Part of a small language model's weights.
Size: width 512, 8 heads of 64, MLP 768 SwiGLU, vocabulary 11576, 32M parameters.
Architecture: rotary positions, no biases in attention or MLP, untied embeddings.
Training: a variant of Muon for these matrices, 432M tokens, 13178 steps.
Each number is 500 + 40 x the weight over its row's rms, rounded and kept within 0 to 999. Layers, rows and columns count from 0. Numbers have three digits each. The size before them is the row's rms in percent of the matrix's.

# layer 2 MLP down (transposed), 768x512, rms 0.0879, rows 741-767, columns 320-383
093:545590523558460538542567535490511410520534470506485440531471524460410482502485460544504501535506482453543557466484489471468492493533496459457507497409496483485500467465530528509470477545466465
102:539515467574511417415515525585479595510439480501505495467470533442466578482419473481446473525530530547474520516505500444504516511530520536470487488483503534459521455470464439472476491486509485
102:492526497461474516437529493564527486465464489545586476517506449462459551481576537413564501446503447520470463520474447475461517516484496555611516461490540482573551452468450490517488482517529516
104:534481522474513517542524494423502530563516517522521491535506459538484502443467496523509506520511427547490575456531537526455466485429486497504500559452510407484426559507473548506486517471496476
099:499513529467548483552496494520536526550419521539454493534589557476576545569438450548577503534510496507511521577520480560513578539462506479495489527519559504569488482527533501518486563551493573
097:410480462431525515472555596454428567502544491478548441452557474461518544535486513512522546553573422486601521523547410461567562427435456438496534432435520567474462525491561506503490534518459511
092:468558518558497510514546512533442499500450507439486529524405476553560529477480474462536550473519495512464533478458492508492526537534521482496510459485490423540513547414475470439519504473602540
104:458469495604537524497533499492510417538467502536473510492521461475490475577489467528517463530558516547477462527512489494578505524493470594446488490450507553576549492489500512507478492451514435
101:529506507531465405484435455561528459492511475550446537556522523493545466524426582504449552537463503487517537491503486410561551464456529446528484529420563490543504450531443510466469479488516443
097:462530508452397487434506489500479506492445513484482476487547478428462370492551455465492495519467538471493544472518563523402503546459560472549488517568503564415489479505557532567511499482427472
099:522500490481442449410439565460514465542545516507579493448507570556514569516509531493564547512555517521496469484472436540471489518454496475533501420433518599473431452477532463536455539481510523
102:535532536528528566464506535528459536568489467523498482587513510531474464475505550471550491511532538465535486515462500512470506530527523480545524504549480484455538532497543542499504534439461524
105:557468453493479494489447436528480469532549426546491486535506532599448521503560483575496455491485505477471503508566472507542478481477503479513427482474479610527452467476539488557460493584475540
108:539527481449526475478490508537530540484450449539457491433494505416430500523505522521452547541573516452432600461542503535497469479532598465499531498468511469508532449440484463576533466496510489
096:481489424429511453487521473579488523499518541511443514532445441488501508520475502518502446494482482441506535560448561427509530555486556454502409534501602584587510433520503518499538508573575534
099:478547504479500571437481527511568502457454515518513500494540472538500512447505554468501545429505437472490445434546457553496529536498427363531560501489573436511442551476521506495474501461514461
106:508489530569477511441447510487460466523455491525461478547406490484505463520502515504557472441458521472486452477457485581465478508554528464374421574509529500435487468401496480473541502461494531
101:442527558461495474506552485475484495516494581460486514444457539496513507483513489461474518493531537452507555514441468527473516542478547527530518441501545481383527528487524464588527490486487524
097:523557499441498448455581499524459523485497533514447558411525479472453441430491508485499502489507402485479464469528476443528502481516531451499511507543552538526563494528527479490492470468499537
102:529512465527489565479472445489548490486501536485515547484528522471487520480550524494477432551539471485497555506478393430502554476495541507581498506535491499506499451451483497491489479503557464
100:480491521469494530478448486449518519437575506502453491514494542407492442522502489399448467546482495500499569557501475572486496493514490535467549502468465390519494542475430443554572485473523523
105:549540564507459457467529393523542492532466518483478544560503477564516479471591561479472514530506542502437480455546492470495467536529528542511498511423446478484521513513476526495483546508523478
097:502555486455555498573516562545536515464455510496441512511517530540496442485572477443499454529551540534550542457468517503488522500554499509459462518520558498474529459492524522422399478535508443
097:453502481441547547506557464509492495503532522544541427499497505553477469482538560502474470527479544504497579433557456521550440522451527429486487500459480515520488478509494499519497466503501417
095:553517475582486480457501523492485518470486553498509461482506503553554506526498492457530521530464497498490559571442512483492516457483450437513478530497529493520530405561411445450546445520432481
102:510472576534486504504425489443485470587496496506498504533459428445542517419451486566475547463492457506515500515516492532446425516515487539433493435575483579497536467501405455434563497478488488
101:493462508494472504579467488532465510515502474500481492445486559454468554438496522523465471510568450560522473526455459549511459439498465520469495518509518349531611425487508482502518511436465529
# layer 2 MLP gate, 768x512, rms 0.114, rows 742-767, columns 320-383
100:456529554428508458484426486528585486432425457470476473539539503583491516471511567493441394467515501530488595458449517506514527465531561501534555448473507514494500477496499544469555543504500510
096:476525501505528505445459587509515495446513459519501502469506493513461507479509575529518467462530532514487474469461434596509513461486441527462594506522533518514565497508500466481516530476442553
105:593465497438550419529533507497483504476533484513476479489468445502508470541498533489520538479484470497445490536461538480455489486515561505506542501491574477502540461502462505553522505436464496
098:579533505456483511520479500458533434498500498536479445506484475526494456559580526431474536527463508606544530512523411499449516466515483477520458518483500507509479483502486478473549520428438499
097:490509489479506551557493538430581526534515497497544512501548531523547479475516465469532510567477480497424456533532521470475542465583523477413458485474500595395545532473454522537451501507487489
103:475537497514458523458493504601468507467478503456427485456493551475473446562547514463577511535425507542491462431484523489524483454520578493547481423453555492443541571489522461479535519487486512
104:525523549445461507487510484534488544530474465438483483472519454466556511445508562536516484479508455525546475497451515541492488528532518432485543503476482506514514487451494535547443524525531521
102:556577437518436466496550463499552574504534511509526557569470510502422488501554596508448504528485474535454510480536542452510493542560462601495478442481491515523538523551537518526492492568449484
103:463440547541448515456512456501486495428511507506534448473484571607502511449531543554470530524482418549531455516564451432445575495457528472501437448483480564505470482514435412519484573525500484
101:555538495446477441427499461448504473525479553488479450493505454523480459494440550456528520499457469438496534547474460471546471469475467466501485384474474519515418498499543419437435526457515462
100:533432502546575495455532509518425538541516477496522522484498478441502430558537569497557472491479478505481517497471498534543503522495545432470480498567491520483525424476498592516533503562436437
103:513475508564494530535482515573445442514469500455481456456531556489505491567520567514490502510497539471511506513470475421444478539444537440490518429488585535562494475516485535545509480573458490
103:554465474528478547499451550548428488410533611545457566528529486562555416443530515504465485505540541496502450531468537601541518465483506481572507461574520531488527538452520541518444527438498453
093:516535512467504519555493426570487466496522483517440542477431492489521501575487490472563563447439535476542481474477486490494480478478528469478498497442514526526516470461552499534487480574522482
105:515469452570464473536476499525491487552488493528592529483534533504569425467518547557497513452535539544536488512500496528512478475508514539485528477524485475399479551454625471531449462515452485
102:529544459474467530464457544516449498444459524482495511514436464491488587544467551464468446512507559471464536455479492527524482529500524581530544494523551561500561539488528469518535481481409484
098:549511482557468496533493414502473531483456451528446459462491429524486456537465462510447527425485533543465532468517590575448480523504518501567539569500530551466478445600496570514529475466534491
097:510506436543523444447460468503523520509550526455517480598413440467467517610525522556507538474476568479527470519468510429500524482443521523452520511571475525541537521528478408539442501537487515
099:500498532556509475544460480530539485472539474475473421495514572581479477444455547408471544557469430491478462536528506481498526519477509539462489471564471506466445491520544512563492480499469495
100:530468427448497538474494546519536513438460554482414504472549508431471498454604479559545556490453511516575385493499441559573474483453525448476485471598441530486453517553557475437518433527523521
104:446508559518512485482470509503504513541509438409499525528506445476406541465473529480542479492515475509529502440449435526475458448489502533552490467525448449429512473559468469456430494556516504
106:548519493571511510499477455520561511524506510451541531512528544472529549490544452496578466439516556582498517454496487488489410534492420480476546542516459572514556570579550483455513468496480510
096:486508538499506470566524541569478504465497464631473492588537520479504509509480459480522527467458534462471543486491536505481482508470403529485501460480497526514456478464476545515539425528481524
094:482553477486507436487532509439484503508387590534499493532523500485526464507561509461526451524474512546516570492428486472452546468520496480492516530416469546555527502589522449478518407529426573
098:527554447417484478439492450458513534499484507487557468472504498589489554511547506420516555457511441479452512573575491568535511414522578448496509443502475502528466514547552473523466491456505511
094:466494500510443529469487421483479439488500473561510441482510503523483485534515558475519490409517531463472527450498511500608485490446550513449567477435538402457513514494587491462440438473563490
# layer 2 MLP up, 768x512, rms 0.117, rows 742-767, columns 320-383
103:510469591511505507503505586539552533496521450478565480530490501519502482544396490530494507516479544460524398456482492514502485544465541544469518520528538468493502565483542466598487551514548553
099:492515490522500566590535475532482531534529494518538502508468503475511491493558486521541507600468439544473459526490530477489482472489508424480525570480441505573426487421502492469510494471511531
107:521494464553554457481560502456488515454427518524550461435497455472486507502489493466485434449521519591552488533530471494496531469460547503521468478548457520517463485519599504446560517559521460
100:523522553484494440514582499486453528448453491536457565543551498463393493522511597474451489434501456427510493529450493434509503456536541481558503446499493420512488429423526524522551507548512543
095:551542438442433453481526576486535503521455523470502526438475485496585492520527461520493572527480502475433511488489497523569563453564501477533482478507483527495518527428507486415522477477503590
103:435470576459527436533546465448510537486475529505477450506479490516468476517513485473580566562487466415479455500484475566501488471521495517489498437535571556547511548450584505528551528578489494
103:510571477440493559476568463517510520501501480544465517536535503576564478478500516497536491559456599513528495548561514532505494525529518471461553485549505517462505550506449503483505501491472468
107:526482458499458526585497495519513511518510467437536486533453450515491458545580532492496435495569494563552484472438503447536538497502548549528493605439483521495490486506452456577554525497492472
104:511562506505514547488504466474525507445371506546518494528466514529497471511570520515437488505522492442552555488501488470471462488511581400482432536485518455533418442457452548485562505490497567
100:477534482501479502531502467445666554525468487499458430524445497460457460449538443480445522519522514534510451499488521506583500557457512495462506459479547461475508489482479535518483585461505498
103:464489495430558425505474470481450490545461474458519500501534511558490509519550507439482502488459423468555465492469463489576525525553462467494551502540486512538575481492504526388460465516523494
093:424519554549504517600496513489490466530586477452526556474468526500551514580510541520498474539510473498479553439502527504510495466546471466541504480500547382514517516497503524527521569481512498
100:513551500466558502415508541486493523501416465524537472503476516483490534532484576509492530545505561540507559492551449513494481499479463538455500522393463482513557479485455433510531548485530500
100:502527501416605482461478515447515492479564455483510517534502513569496608453450524456541522496444515543577537478489484450509497496575520549557498557510518475497483391537524505415558459486468506
099:485526490454512507533510436586555514452480522452442500535443457566574490505454571517499502447448538516508544498481518582581475462508471485545538523524449574570460470588427527555473497502517437
109:521488444501514516483479493556483487462500408480491566527523584476601504551499515457478474522469457599485492509465451453495530558505459506414590459507561484484572465537555548527501548502522571
100:495406502547543547521522467505456454492435446451501527461515476520581533454539490503604483481524497466535571454504557516531557480542554541503471505451505506552524497484469412534510442527456483
099:552547479485497507513513459551564424528399472544552461410443499448555474454470494484495459463460468525568495434474494479540611477546539534483516475544559540526459430477542527484605502441464498
087:550517514564584516526522490504492496437530498476587468507406496546559509418490544488454506501485518473496547532489527448508514470543452530443473462545479512442484478489486410443557441548469541
101:474523508566459517471532509533481521498462511429377496515530479535519535500505491537540494492502531494537512448394527461513521510527514479515551542463506552497456512533496523509431511469523501
110:505454494563531525545520449430505474481517544536463517549547465513507516489509542538519488609465517463508508535486490452494520514495552534480541433453492517550540481523479527541459542490516525
101:486406438467519520480453407528540495530444557426472396474456496495504500466481383490449487486537517537464557487515514490509513510568537491537496474564503515526494451553502537517537502459502490
095:485416504505530552464532492558482529457535475502532538514469443488497533502489437528486519512463543528469520510468466498463501473498495519432495456544546455523445503523509513470490506455477419
093:455482444520522514494473471556512452499551494502480508520508495510451514488487545501531557484516547399431484524461440394584526463443450543587487484517463527524465509493565485519521539468545545
100:424561538495571553530488462477422514528474472570478530501539459517452493536598559460527446493502581521426546433540483420598483485592491506451427416425507430512528560491493459465497503485513530
101:499574484514525558449469476519503476494481477520522512487471515442523503465470489473542534489535463571507525545478432517519478474453497539500470501463470442509511403565519428487526534537544544